From a checkpoint of a small transformer trained on Wikipedia.
Size: 7 heads of 64 (1 for keys and values), MLP 3584 squared ReLU, 44M parameters.
Architecture: RMSNorm before each block, rotary positions, untied embeddings, capped logits.
Each number is 50 + 12 x the weight over its row's rms, rounded and kept within 0 to 99. Layers, rows and columns count from 0. The size before them is the row's rms in percent of the matrix's.

# up: layer 6 MLP up, 3584x448, rms 0.0626, rows 3089-3148, columns 56-111
# down: layer 6 MLP down (transposed), 3584x448, rms 0.0571, rows 3089-3148, columns 56-111
up3089 099:72 46 56 45 72 60 30 61 54 46 34 45 36 43 74 51 50 52 38 62 66 47 45 44 62 56 36 41 50 65 53 36 61 41 60 45 36 53 64 42 51 51 56 47 38 55 37 41 48 66 44 45 68 55 65 59
down3089 098:44 57 38 48 46 37 43 53 61 46 72 57 70 59 63 63 35 66 55 62 33 61 49 69 44 54 55 24 50 48 57 33 40 54 44 45 26 66 53 81 44 59 57 39 30 42 26 55 44 69 72 59 31 41 43 36
up3090 092:64 52 61 64 57 47 29 39 56 22 49 40 66 59 43 33 47 62 33 43 63 42 24 35 35 42 31 63 59 46 44 57 61 44 65 55 39 70 42 54 50 37 53 52 46 56 57 54 39 47 25 31 48 53 50 50
down3090 096:54 56 51 36 47 34 37 49 56 42 32 58 58 47 37 58 58 38 50 46 45 37 39 77 20 71 55 58 52 56 42 54 70 75 58 43 52 39 43 67 70 35 49 74 59 53 23 41 43 46 48 53 38 49 55 29
up3091 111:61 40 73 61 71 38 54 56 46 47 58 39 51 51 69 63 41 28 41 49 46 66 47 59 33 31 34 42 44 62 42 38 39 43 74 41 42 31 68 65 44 54 71 51 59 31 51 65 31 45 50 74 39 38 59 70
down3091 108:60 87 50 40 66 57 46 66 54 72 60 38 45 32 44 79 42 42 45 46 59 49 70 87 72 42 59 61 53 52 37 55 24 42 70 46 41 66 35 53 43 69 57 75 51 31 58 23 61 42 40 46 61 80 54 64
up3092 096:57 50 64 65 62 65 64 60 74 60 59 46 48 30 35 57 52 28 48 54 51 44 48 58 45 42 34 60 62 41 67 74 38 75 54 63 52 68 49 64 48 51 46 74 45 66 72 38 36 67 50 53 62 54 59 40
down3092 099:37 55 54 34 25 64 42 67 12 42 51 64 45 64 39 69 52 47 76 48 48 55 44 66 45 52 57 45 61 50 36 57 35 32 40 29 51 37 65 51 45 40 44 49 55 65 39 59 53 43 60 52 46 39 46 32
up3093 080:56 53 44 39 21 46 77 45 51 65 49 48 54 27 46 79 63 65 42 53 49 24 30 57 39 67 52 55 48 51 42 58 39 24 47 50 53 47 54 63 44 44 49 61 49 39 48 51 66 58 29 48 41 53 42 39
down3093 089:31 46 46 72 18 32 47 96 57 42 59 83 51 63 50 44 47 54 33 58 60 57 59 67 48 43 68 54 62 31 69 51 41 50 57 51 56 46 39 57 41 49 48 22 29 61 49 66 66 40 47 44 32 37 53 40
up3094 107:54 42 46 64 36 49 41 55 40 50 51 59 62 47 70 40 56 65 46 65 64 41 42 40 37 35 45 23 56 48 71 42 34 50 36 53 40 48 42 55 48 65 24 41 68 53 31 60 61 34 65 47 48 62 58 35
down3094 104:53 41 71 38 51 39 40 46 40 55 59 51 43 57 47 62 65 46 33 67 54 48 45 32 37 46 53 57 46 32 62 40 48 54 56 59 55 44 45 13 48 61 67 64 41 33 48 53 48 39 39 47 67 45 42 50
up3095 099:66 37 52 46 69 47 74 39 67 39 34 64 57 48 41 63 48 48 52 55 62 53 49 65 46 58 55 64 58 33 43 42 64 63 70 38 33 58 39 56 45 55 59 38 63 54 57 41 22 42 67 51 63 58 54 55
down3095 107:37 44 47 43 66 61 44 81 59 56 50 65 38 62 61 48 42 53 38 46 32 34 51 65 51 49 46 43 58 60 54 48 63 38 39 46 75 44 47 73 38 42 44 48 29 34 45 38 55 69 45 60 61 34 34 40
up3096 109:56 51 53 60 52 37 69 46 50 40 55 59 51 65 47 35 47 41 33 45 36 40 48 37 47 45 36 53 74 45 79 38 53 46 58 50 54 69 70 60 51 46 78 43 33 53 46 33 47 48 55 61 54 74 42 64
down3096 109:68 44 38 67 74 59 45 48 38 41 64 52 17 46 57 58 63 47 38 66 73 52 48 49 31 45 26 62 27 43 64 22 44 67 52 28 39 31 55 72 59 59 65 61 52 45 45 70 54 56 69 38 64 50 57 36
up3097 113:43 48 45 75 56 51 54 41 55 62 61 46 60 43 54 38 42 30 37 50 58 47 52 38 42 46 39 57 59 35 40 66 53 54 55 48 48 61 43 63 48 43 61 41 67 47 60 66 40 48 40 48 57 37 57 61
down3097 114:64 64 48 56 55 43 64 61 56 36 53 34 57 67 67 77 52 42 44 64 50 50 62 47 47 47 53 70 43 53 45 57 45 38 49 37 40 57 58 54 37 37 78 64 51 76 34 33 39 35 51 55 49 57 41 64
up3098 107:63 39 33 43 84 69 60 41 52 57 58 36 28 29 47 19 50 53 64 33 51 38 46 62 19 49 31 20 68 39 56 53 46 45 53 68 60 53 40 53 51 44 35 44 39 57 50 62 40 42 53 43 41 44 70 60
down3098 106:65 62 49 50 45 62 56 52 38 40 23 69 68 50 53 63 44 70 51 36 31 43 50 54 41 54 26 63 57 32 54 49 60 50 60 58 37 65 34 25 90 45 50 35 67 37 58 66 55 41 50 68 45 71 74 48
up3099 110:46 46 43 54 38 66 57 56 51 43 32 39 46 51 65 37 48 68 44 68 42 60 61 50 53 58 39 19 55 54 39 43 39 51 46 73 47 57 61 55 32 58 49 55 50 58 55 50 33 53 69 36 51 57 51 32
down3099 106:51 46 55 51 39 56 50 43 62 54 52 44 53 52 11 46 45 35 63 45 56 58 50 55 52 43 38 40 42 47 45 63 56 57 47 35 42 58 37 65 52 51 28 69 48 54 46 42 52 39 48 75 31 63 66 33
up3100 101:44 18 22 63 60 23 47 37 44 72 46 61 23 60 45 56 34 61 80 62 61 61 57 41 49 38 43 53 50 42 52 63 48 36 49 53 49 69 37 63 33 69 30 77 64 50 49 31 51 55 50 52 38 58 48 23
down3100 102:52 47 58 49 65 58 28 58 58 59 78 50 54 63 62 37 18 40 37 42 53 84 57 29 27 71 60 63 60 62 44 31 44 34 64 41 54 76 50 23 58 48 39 38 55 33 55 24 50 55 59 60 52 51 61 55
up3101 091:52 45 66 45 50 37 24 52 45 39 40 56 38 58 55 56 53 46 48 44 63 47 38 29 43 62 52 50 69 47 67 29 56 40 47 54 61 62 52 52 50 53 68 52 81 70 34 30 42 59 48 57 35 50 82 40
down3101 097:57 48 53 70 60 45 65 41 58 41 42 58 49 62 30 53 38 45 61 55 47 34 64 60 58 64 42 45 66 31 45 35 55 54 58 58 45 52 49 41 58 41 48 50 48 26 59 75 73 43 52 62 54 46 56 56
up3102 091:43 36 57 40 57 36 50 27 50 52 41 44 61 53 46 50 40 42 40 48 58 28 61 40 33 46 27 62 44 44 43 58 34 58 62 57 55 54 46 53 23 30 67 34 57 60 40 48 50 33 53 64 44 46 75 55
down3102 096:34 34 40 35 47 63 69 66 76 51 46 55 40 60 56 85 38 29 47 53 36 58 48 42 46 39 61 35 35 44 36 62 70 31 40 53 72 49 51 62 62 40 68 62 44 47 52 64 62 51 19 43 41 57 35 51
up3103 105:48 59 47 46 51 67 50 52 62 47 62 42 35 44 53 43 60 46 45 54 52 55 57 66 42 59 64 49 59 48 62 35 55 40 40 50 60 40 45 45 39 30 48 18 44 57 54 57 39 53 37 41 63 62 42 56
down3103 101:58 48 56 43 68 62 44 53 56 63 43 69 58 45 50 39 31 23 55 63 53 50 47 74 54 59 54 50 43 49 43 42 52 52 52 43 35 44 59 38 43 63 49 37 53 62 44 47 38 64 03 32 39 40 57 60
up3104 105:56 47 50 33 35 34 59 50 56 60 33 54 44 42 57 62 43 46 46 45 68 48 45 56 48 63 49 36 58 27 90 56 54 27 51 38 31 47 36 52 58 68 31 64 54 66 46 30 31 40 57 42 51 52 61 58
down3104 107:39 40 54 54 60 31 44 54 50 46 55 48 53 57 53 37 58 40 65 55 42 57 50 43 71 42 51 35 29 52 40 36 28 59 57 53 33 55 46 47 65 67 44 51 55 74 25 60 49 42 36 69 63 62 45 57
up3105 084:68 61 55 68 25 43 50 42 41 38 46 22 36 71 57 53 56 45 56 52 57 55 63 25 52 52 37 43 61 57 57 57 41 34 39 68 48 45 41 61 18 52 62 45 43 70 32 49 37 50 66 58 58 60 55 63
down3105 089:53 58 44 47 50 31 33 38 48 57 26 54 70 75 59 47 36 39 38 34 54 54 72 39 38 57 46 46 73 35 60 48 59 47 43 49 44 55 44 44 44 53 52 39 27 45 50 70 56 42 47 65 61 44 50 47
up3106 107:82 57 17 57 44 50 24 54 46 42 68 40 56 65 63 62 76 58 40 78 51 53 70 45 47 39 42 66 71 72 41 59 40 57 68 40 28 48 30 68 57 75 48 54 46 58 53 56 45 39 65 57 76 49 48 37
down3106 107:45 57 41 55 21 40 54 41 45 69 34 56 41 60 40 49 67 55 61 30 59 33 55 55 58 23 37 42 42 55 41 49 49 31 46 61 39 29 49 52 29 48 43 39 32 46 58 50 25 46 52 37 40 54 65 42
up3107 105:62 43 62 50 45 51 66 34 80 42 58 42 36 46 55 60 62 29 67 49 50 39 39 39 41 50 47 50 36 39 46 67 62 43 40 51 44 68 43 34 42 52 55 54 54 52 59 50 43 60 48 45 48 21 38 50
down3107 104:36 39 42 50 41 72 49 50 24 39 47 60 58 60 71 59 60 59 83 55 46 46 47 45 45 25 32 68 28 54 63 43 56 55 88 64 24 55 38 47 57 54 60 44 47 36 51 54 45 48 58 65 69 39 32 43
up3108 102:58 54 58 60 68 37 37 28 63 32 65 38 56 47 58 44 26 33 52 37 41 61 51 51 36 43 21 48 46 39 48 52 60 46 52 46 37 72 72 54 43 39 43 60 30 72 48 50 41 25 36 50 62 61 54 61
down3108 100:60 59 57 43 28 37 31 51 54 48 32 45 51 57 70 68 46 55 43 59 42 51 58 42 51 39 48 69 64 57 59 33 41 60 51 35 33 41 50 48 49 41 53 29 47 51 63 60 76 42 49 57 46 62 63 72
up3109 105:53 29 56 45 39 47 59 60 34 28 55 53 39 27 39 74 60 25 39 55 66 51 47 55 36 62 41 51 51 46 45 53 63 41 37 37 40 28 61 40 41 70 53 58 72 51 24 59 54 59 61 54 58 57 64 47
down3109 102:49 38 58 30 45 55 45 65 41 50 18 47 55 36 59 59 49 52 38 50 53 72 62 49 48 51 49 51 41 43 53 43 48 55 57 46 30 55 30 91 64 44 45 60 65 52 39 63 51 58 38 41 34 36 76 35
up3110 093:66 50 58 63 62 41 52 65 55 53 58 68 52 13 35 54 60 41 40 58 33 50 49 55 66 36 45 59 62 68 64 62 73 55 45 37 26 35 49 48 57 61 42 42 36 46 51 69 39 52 40 63 41 57 58 52
down3110 093:46 51 41 48 41 59 50 41 52 38 48 25 58 51 72 55 61 60 64 60 69 52 56 48 31 48 50 45 62 58 40 59 26 47 52 47 65 66 49 43 34 45 53 41 58 70 41 29 48 52 47 58 48 61 59 78
up3111 111:40 56 50 52 59 53 56 64 44 47 43 42 32 32 67 61 52 63 72 46 49 51 55 31 46 13 56 32 62 51 50 57 36 54 66 60 56 50 52 47 40 29 51 54 42 44 59 38 49 51 58 63 48 36 54 38
down3111 111:50 40 54 64 57 63 59 54 62 42 59 42 62 59 33 68 43 66 38 42 38 63 40 67 58 56 43 46 55 26 47 42 54 67 39 52 61 43 44 45 68 69 60 48 42 31 46 41 43 08 62 50 56 55 51 44
up3112 091:66 34 42 60 50 43 57 55 61 45 53 24 46 38 27 42 58 52 52 36 54 66 43 30 39 46 50 46 55 61 50 59 29 47 61 59 42 43 46 68 49 31 48 52 56 58 59 52 44 39 66 72 41 45 46 58
down3112 094:32 47 54 63 70 69 58 53 70 59 52 51 59 60 49 61 33 39 52 62 42 62 63 60 53 52 42 60 52 44 52 43 55 60 38 60 30 61 40 62 50 45 57 49 58 60 19 41 49 47 50 50 34 51 41 41
up3113 109:43 49 40 39 57 51 50 45 47 70 48 58 28 36 40 60 41 64 46 57 64 38 55 54 44 47 37 35 40 50 60 64 36 91 58 81 59 48 49 51 21 39 41 69 47 42 50 72 59 42 59 37 50 59 65 64
down3113 108:56 37 74 37 72 57 44 53 52 39 48 45 47 43 57 40 50 54 68 41 60 31 36 83 48 51 59 50 37 66 52 53 53 52 65 76 61 39 51 52 40 54 45 48 50 44 45 57 34 44 54 47 55 30 46 30
up3114 106:54 50 51 57 51 64 65 55 48 32 63 52 67 54 34 43 54 40 47 51 44 53 51 46 27 30 41 42 58 65 66 69 52 47 42 49 57 38 66 68 51 59 39 47 52 38 77 54 68 68 55 49 55 57 40 57
down3114 103:55 35 43 55 44 40 30 50 55 51 58 57 54 58 66 46 39 49 67 61 68 57 30 38 29 68 69 55 45 40 40 41 63 55 51 55 51 51 39 57 44 59 48 53 49 38 54 49 46 52 37 57 33 64 59 65
up3115 105:63 40 42 51 49 45 46 55 41 32 51 41 52 44 53 41 54 62 55 58 28 51 60 34 59 48 37 33 72 54 44 35 41 35 41 43 56 82 61 55 44 47 37 32 53 73 40 58 34 45 58 62 55 37 61 44
down3115 106:54 52 53 43 57 68 43 66 60 58 41 47 68 53 45 40 56 53 52 47 64 69 57 40 50 51 42 31 46 63 42 45 46 44 46 66 49 62 53 56 61 42 60 36 30 68 53 56 65 39 51 80 34 62 44 52
up3116 117:58 47 51 48 49 63 38 40 76 52 60 51 46 49 40 64 53 71 58 47 57 49 54 39 46 28 42 54 54 46 42 37 48 56 68 32 37 41 32 48 56 71 47 45 42 63 42 54 51 43 66 49 49 21 54 54
down3116 116:64 64 67 73 37 41 61 41 57 43 41 41 58 60 65 36 44 47 38 41 56 48 61 49 50 59 39 58 49 46 81 56 62 36 34 39 28 47 50 29 60 38 31 55 67 24 40 61 29 59 34 66 28 57 54 50
up3117 110:46 41 55 57 53 51 63 69 65 43 60 61 40 63 52 65 68 31 49 62 60 58 54 57 39 43 53 70 56 48 86 45 66 64 44 52 49 55 42 48 59 37 26 22 46 54 48 66 31 51 52 59 61 35 62 53
down3117 108:49 47 45 48 64 48 30 67 49 58 35 37 68 58 44 45 50 62 40 49 41 42 41 44 58 50 56 44 52 39 56 42 36 38 33 39 38 60 74 58 40 61 38 52 32 60 51 50 46 62 45 54 35 45 52 35
up3118 085:60 47 47 31 39 41 19 67 51 50 51 47 37 48 42 51 66 45 65 74 51 54 57 57 47 31 52 24 64 51 68 44 37 48 46 59 63 55 35 54 49 33 64 41 53 45 41 65 44 45 59 60 43 51 36 32
down3118 088:38 57 25 34 58 45 49 59 59 48 44 27 48 45 60 49 51 60 50 31 46 54 71 50 61 51 62 48 46 57 56 52 61 72 45 49 42 44 41 49 56 59 19 44 38 48 53 45 44 53 51 49 59 46 34 38
up3119 110:30 25 61 35 57 45 52 59 55 48 44 52 53 46 49 41 49 39 67 36 58 34 46 41 56 30 58 48 70 46 51 51 43 58 53 47 37 57 50 74 27 47 62 63 64 67 45 58 34 34 25 56 38 29 57 53
down3119 109:41 60 60 49 49 54 27 38 56 41 72 47 69 38 60 68 50 76 40 50 36 39 66 31 36 58 39 55 43 33 69 63 50 47 44 52 60 32 50 46 48 62 48 53 19 55 29 31 57 65 47 53 53 41 66 76
up3120 087:65 38 49 56 60 44 52 47 52 39 31 56 47 58 79 25 64 54 46 51 62 52 62 38 29 44 39 64 65 43 49 65 65 25 26 67 34 54 48 59 47 33 44 44 61 74 41 35 41 39 54 49 48 38 40 39
down3120 094:53 52 57 43 66 74 52 43 41 67 46 65 62 77 48 41 45 47 60 52 56 30 49 48 56 62 53 46 47 37 42 74 49 54 40 38 71 55 54 35 57 27 29 41 39 51 56 00 50 35 36 28 64 44 55 53
up3121 101:63 57 37 38 51 54 51 58 41 37 57 55 56 79 42 51 44 46 53 36 43 74 44 56 56 47 47 63 59 63 38 48 53 38 63 52 44 34 52 54 51 58 44 54 59 54 35 66 42 54 59 60 24 55 50 54
down3121 100:57 35 46 29 67 45 48 38 32 49 54 47 53 57 67 46 61 51 43 57 66 36 51 54 24 44 44 54 42 36 56 62 52 20 52 38 51 65 59 39 49 46 62 46 51 51 60 26 55 66 46 50 45 44 48 53
up3122 093:54 27 51 26 34 45 61 45 64 45 43 58 48 40 50 42 37 29 38 60 45 33 37 66 54 43 52 71 56 49 39 45 52 42 43 41 53 46 70 67 30 45 66 81 55 45 23 64 55 65 70 39 46 39 50 54
down3122 098:42 57 55 84 73 50 43 58 58 52 49 30 36 39 45 65 73 52 63 65 39 49 75 53 39 42 62 52 58 46 67 53 53 28 37 50 40 53 22 50 55 63 44 23 49 43 48 35 46 39 48 55 51 48 46 42
up3123 111:61 26 47 60 36 55 59 55 67 43 31 55 43 38 57 60 56 50 59 48 47 50 61 82 53 61 47 37 78 63 61 38 48 41 43 45 47 38 54 64 57 68 66 40 66 39 46 58 47 49 75 60 35 80 58 47
down3123 107:42 59 64 46 57 59 49 50 32 39 47 76 41 66 49 27 51 56 39 38 58 52 39 30 64 52 24 68 58 61 28 70 56 40 32 41 42 51 37 37 52 46 62 52 35 58 48 46 65 52 49 34 68 41 73 53
up3124 104:67 47 43 60 64 50 47 66 84 55 61 47 41 42 64 39 59 56 41 49 41 24 50 45 49 46 54 51 62 41 52 53 43 42 62 58 59 61 47 49 37 36 52 47 47 48 33 66 40 18 52 37 33 61 57 42
down3124 102:25 65 80 56 48 67 48 51 50 61 53 39 43 45 23 39 38 53 33 56 63 45 58 56 57 66 34 44 58 36 68 41 48 59 61 59 47 57 52 32 64 31 58 32 38 42 71 48 33 53 44 58 48 62 50 52
up3125 101:43 43 22 60 39 51 52 69 65 48 38 36 35 66 53 34 58 39 74 53 47 47 33 58 42 61 38 42 49 38 45 30 47 57 28 55 62 56 21 77 64 43 63 46 60 48 53 61 46 22 58 55 48 64 56 48
down3125 104:47 40 36 81 35 36 51 58 46 47 42 47 72 56 41 35 48 47 39 48 72 33 57 53 67 66 47 35 63 53 42 68 52 51 39 58 54 52 59 38 39 53 61 55 57 37 45 45 33 53 54 50 61 67 40 54
up3126 096:63 36 50 41 66 46 69 63 68 53 27 35 53 27 55 41 48 41 45 45 63 39 46 34 33 29 42 58 45 52 42 39 80 51 34 53 47 58 33 38 54 58 54 81 48 55 33 44 38 59 65 41 60 38 51 73
down3126 093:44 49 47 67 47 55 27 41 36 63 52 47 51 48 64 59 41 39 69 61 37 55 57 68 47 56 50 53 55 46 49 45 17 72 68 40 45 61 56 56 38 35 42 49 47 55 40 43 33 69 38 55 56 32 40 61
up3127 093:44 43 39 62 43 43 81 43 52 46 55 51 77 46 41 47 31 34 47 68 77 37 35 39 45 53 38 64 37 62 43 57 28 33 37 72 59 47 44 43 30 51 28 81 42 54 67 46 54 48 58 68 51 34 57 61
down3127 091:66 58 35 35 44 45 56 43 51 67 56 58 27 68 43 54 57 51 65 33 46 44 54 39 53 64 51 37 50 55 46 40 44 43 58 32 72 53 62 71 48 64 67 44 53 60 44 46 47 62 51 43 50 27 50 50
up3128 086:56 22 67 50 59 64 38 49 57 30 40 62 54 63 55 49 65 49 45 56 54 76 47 28 45 53 45 32 45 20 58 45 54 50 38 39 42 49 52 61 32 43 45 38 72 54 51 54 44 62 54 51 72 45 41 46
down3128 086:60 32 63 35 46 47 46 54 48 43 60 62 56 54 44 35 47 70 71 52 60 42 55 68 53 67 50 46 41 42 43 44 61 51 35 55 58 38 50 63 30 33 49 59 43 41 54 53 55 12 40 50 27 35 47 48
up3129 100:40 33 43 62 36 57 36 74 52 53 40 20 60 42 34 38 57 78 37 64 53 49 40 46 66 42 49 36 53 50 60 62 36 23 63 58 48 71 45 36 45 69 35 49 43 55 65 54 47 51 58 61 46 62 44 30
down3129 098:61 51 39 34 47 36 63 46 66 52 54 53 54 42 50 56 42 38 43 45 59 29 42 64 50 42 36 62 42 60 27 48 68 54 35 52 51 24 63 63 34 46 54 43 48 54 22 62 53 46 42 37 43 48 60 43
up3130 087:58 43 52 38 54 47 34 30 38 23 36 39 38 56 95 63 70 38 56 59 56 42 45 47 61 40 40 61 66 42 56 46 65 36 54 50 52 55 72 44 51 40 71 56 55 71 43 41 46 54 50 53 39 35 58 55
down3130 092:38 42 42 59 20 31 51 51 61 45 20 48 76 57 47 50 46 69 39 53 37 46 46 44 61 40 23 50 46 35 42 48 43 53 57 30 47 43 45 74 49 39 60 21 41 55 58 48 35 39 32 40 48 45 60 53
up3131 103:54 56 49 59 39 45 64 43 38 53 49 65 49 61 59 34 69 38 48 33 78 58 66 31 40 25 25 71 43 71 74 72 56 54 57 56 49 64 39 49 39 50 54 34 44 49 66 59 33 68 54 50 40 44 63 55
down3131 104:33 51 48 53 40 43 42 33 60 47 36 57 62 54 55 58 52 39 49 47 55 43 52 37 63 36 71 47 52 54 49 41 48 53 53 39 73 39 45 55 48 29 49 34 44 56 57 64 33 46 55 75 56 46 30 47
up3132 094:61 31 55 52 20 57 47 44 72 44 62 68 67 12 39 47 50 47 41 60 67 60 53 52 70 48 53 56 51 53 59 59 66 27 64 44 51 31 59 63 67 66 53 77 57 67 48 76 38 58 48 60 38 24 42 60
down3132 096:59 52 54 36 64 60 50 69 60 68 47 54 58 52 34 55 59 49 41 48 60 57 45 62 52 48 51 62 66 32 44 65 32 53 45 49 54 33 58 50 48 62 48 59 28 35 76 42 57 22 51 53 63 64 56 37
up3133 090:57 36 42 53 40 27 46 54 41 42 56 38 59 58 65 61 42 53 44 31 76 47 50 39 49 36 56 58 40 40 54 62 32 46 40 51 64 34 45 48 38 59 41 69 38 62 50 47 48 36 52 46 43 75 52 52
down3133 092:72 52 45 47 34 46 40 56 52 47 58 56 70 49 45 73 55 78 47 41 49 60 77 44 50 49 48 51 45 58 45 43 55 70 42 36 64 42 28 56 73 42 50 68 76 59 51 52 54 33 43 43 35 52 63 68
up3134 104:95 39 49 47 57 57 44 62 65 57 47 61 40 61 72 53 45 54 40 32 62 42 55 61 63 63 30 42 61 64 66 51 63 35 48 48 63 48 38 55 40 61 61 42 47 67 23 70 46 27 72 58 46 38 48 50
down3134 105:49 35 70 45 40 41 39 35 64 49 40 32 64 59 49 67 55 65 39 50 53 59 52 47 56 38 77 51 36 29 25 79 44 37 24 37 61 59 49 56 34 54 53 48 58 42 63 40 59 63 37 69 55 51 55 56
up3135 114:38 29 45 63 59 66 43 59 46 41 57 46 42 64 48 56 67 66 55 45 65 40 44 35 65 67 26 44 46 59 72 48 73 43 52 34 55 70 52 52 46 53 50 70 42 29 46 63 37 54 63 50 42 47 58 52
down3135 110:60 32 56 66 48 61 63 45 47 34 48 56 34 65 47 59 53 71 47 58 45 46 51 43 73 46 64 60 59 42 61 56 30 41 37 35 54 67 73 53 50 46 60 50 46 47 65 35 39 50 53 34 41 54 59 44
up3136 093:50 51 65 36 44 42 34 55 51 49 35 61 45 53 78 22 55 24 41 45 61 48 51 42 55 49 47 39 70 44 63 40 57 41 49 65 64 55 68 53 28 50 55 69 60 47 46 49 49 44 44 37 63 51 44 57
down3136 097:52 51 54 72 49 34 28 45 54 63 45 62 32 43 39 56 68 48 46 54 41 50 60 71 31 34 61 59 59 46 53 47 53 54 52 44 69 49 34 54 56 38 41 53 50 64 42 41 41 53 49 46 54 38 47 52
up3137 086:52 55 54 60 41 47 46 57 64 43 53 30 50 37 41 28 53 51 58 78 40 39 51 48 49 51 48 90 54 55 57 35 46 40 46 53 30 48 60 33 53 57 59 60 44 72 66 55 51 54 55 56 33 54 72 65
down3137 089:50 56 67 37 45 43 42 27 47 43 76 34 55 35 48 42 46 40 52 56 57 46 55 76 66 39 52 38 49 51 34 57 54 34 47 40 58 42 38 34 66 51 40 55 61 41 44 56 50 68 43 54 57 36 69 44
up3138 104:63 44 35 61 38 56 47 51 58 61 32 56 58 53 52 65 48 56 52 55 75 52 46 51 45 66 32 51 75 44 36 69 20 63 40 55 41 40 33 47 40 44 46 54 50 73 36 43 46 48 40 58 29 51 53 35
down3138 101:76 52 39 36 71 13 40 48 37 40 61 40 64 43 37 52 32 26 44 56 51 56 53 62 22 59 61 43 56 40 51 70 66 50 43 35 45 54 71 50 39 39 65 52 71 49 36 48 44 55 45 39 46 49 47 54
up3139 109:63 44 68 45 46 49 56 59 71 56 43 64 47 37 31 60 51 36 45 48 82 44 53 55 35 43 43 29 60 47 44 40 59 44 48 26 38 49 56 52 58 63 50 74 36 47 52 61 47 39 61 70 50 51 63 43
down3139 111:63 48 56 35 55 58 51 46 48 47 57 47 56 26 53 50 36 41 55 61 39 53 60 58 72 54 49 37 42 54 40 48 62 56 51 43 66 54 57 31 49 39 39 64 72 39 51 21 54 59 67 44 70 35 35 58
up3140 093:68 37 51 34 60 25 33 49 47 47 51 44 58 24 59 18 77 48 53 37 48 47 45 54 65 57 35 39 64 55 51 30 48 35 46 61 70 56 41 50 47 71 48 40 44 48 38 61 46 61 26 40 78 33 43 52
down3140 098:27 55 48 34 44 54 49 30 22 66 51 54 37 26 63 50 45 30 45 47 45 52 59 45 40 61 47 60 60 66 53 49 58 61 59 47 55 67 49 62 48 67 39 40 41 61 61 59 59 60 43 61 41 49 50 32
up3141 108:42 43 42 54 53 58 60 70 58 51 52 64 43 31 60 53 55 40 26 31 41 62 65 57 44 51 33 41 53 32 55 51 47 41 53 47 34 52 39 68 44 41 48 53 41 48 46 53 36 23 66 66 33 47 53 75
down3141 103:40 47 44 46 61 50 58 49 66 48 60 55 52 45 43 65 54 45 57 76 52 39 56 41 45 49 49 65 46 40 59 31 34 58 38 66 69 48 48 38 54 45 64 59 33 66 30 48 60 72 25 59 48 36 58 32
up3142 085:64 37 54 68 61 37 43 51 57 45 55 38 53 53 52 37 60 61 55 41 54 62 46 46 58 43 31 40 60 43 54 61 49 31 47 54 43 41 63 58 54 52 59 48 41 64 32 49 38 36 38 72 37 66 57 64
down3142 092:45 55 29 53 63 57 59 39 66 52 64 50 39 55 50 50 44 64 52 33 59 51 46 46 45 49 49 43 41 68 58 48 45 57 73 32 47 40 87 50 48 62 36 50 44 55 56 48 61 60 45 29 66 47 62 47
up3143 102:47 49 44 53 41 73 50 58 58 48 64 61 34 59 61 52 71 37 37 38 33 58 41 56 53 27 41 63 55 36 41 39 57 29 46 80 51 35 39 65 51 56 37 51 48 66 54 51 28 29 51 52 34 51 56 46
down3143 102:51 56 56 49 49 44 35 42 81 58 50 25 60 57 68 59 78 41 64 46 54 61 44 35 46 57 47 47 63 46 52 59 43 36 58 51 46 45 38 20 45 32 55 69 44 43 69 51 61 71 48 51 57 57 64 55
up3144 105:68 33 56 58 58 66 45 63 43 38 78 48 58 57 58 56 51 51 48 44 42 37 40 35 54 60 32 63 64 59 42 77 67 71 66 57 43 50 60 62 54 53 27 44 36 57 57 51 56 39 15 55 68 43 27 47
down3144 105:53 49 37 57 51 56 71 49 43 62 54 47 42 44 54 43 59 54 54 51 55 72 48 53 57 45 30 42 57 76 21 71 55 45 53 55 34 48 47 65 39 50 49 56 36 71 42 61 51 48 30 36 55 72 58 64
up3145 113:47 71 62 44 50 46 60 80 59 36 52 53 27 53 50 33 73 67 75 51 50 51 44 50 34 28 48 40 76 55 45 51 42 27 51 49 39 37 60 44 51 58 60 49 36 66 60 77 52 47 64 46 35 52 62 12
down3145 113:40 45 41 26 40 42 37 40 45 68 27 73 56 70 58 37 56 67 44 67 49 27 47 60 47 66 28 29 35 33 43 64 59 53 52 41 64 48 45 39 41 17 80 50 47 44 23 39 55 53 44 66 35 43 57 45
up3146 092:69 45 58 68 51 37 55 48 36 70 35 36 38 70 49 50 62 45 52 72 61 45 20 50 43 38 47 46 52 52 36 57 50 41 32 63 34 36 47 54 35 41 36 62 48 54 41 54 41 37 34 59 64 52 49 28
down3146 092:49 41 54 58 60 56 47 54 54 51 59 56 57 31 41 57 61 80 39 33 35 55 56 55 45 64 54 29 39 14 48 54 38 48 58 46 48 50 54 42 54 64 43 49 58 52 54 50 54 56 56 50 36 50 63 48
up3147 099:44 48 59 50 66 48 57 48 61 58 50 27 33 53 77 39 54 51 50 48 48 45 51 55 54 40 41 32 75 16 54 44 35 73 51 39 48 43 60 69 67 44 60 62 41 55 50 17 48 64 36 35 61 67 51 49
down3147 098:74 51 55 65 44 56 31 36 41 30 64 47 67 47 59 52 49 43 43 64 49 63 56 60 64 56 57 61 62 73 45 72 37 45 41 48 45 55 39 27 44 67 67 36 47 39 51 73 40 51 54 44 47 38 38 50
up3148 093:43 69 38 64 49 49 58 51 48 29 38 50 65 54 63 56 53 47 38 41 58 40 32 44 60 39 47 37 63 61 62 60 53 67 66 48 61 57 80 63 57 43 66 45 50 49 44 41 43 32 66 56 56 60 52 48
down3148 096:70 61 48 51 51 59 38 37 58 48 33 55 51 56 45 34 40 28 55 71 44 44 37 71 31 43 50 62 55 39 51 52 48 52 35 37 58 68 29 59 59 36 57 50 52 48 54 60 46 63 88 71 32 40 37 59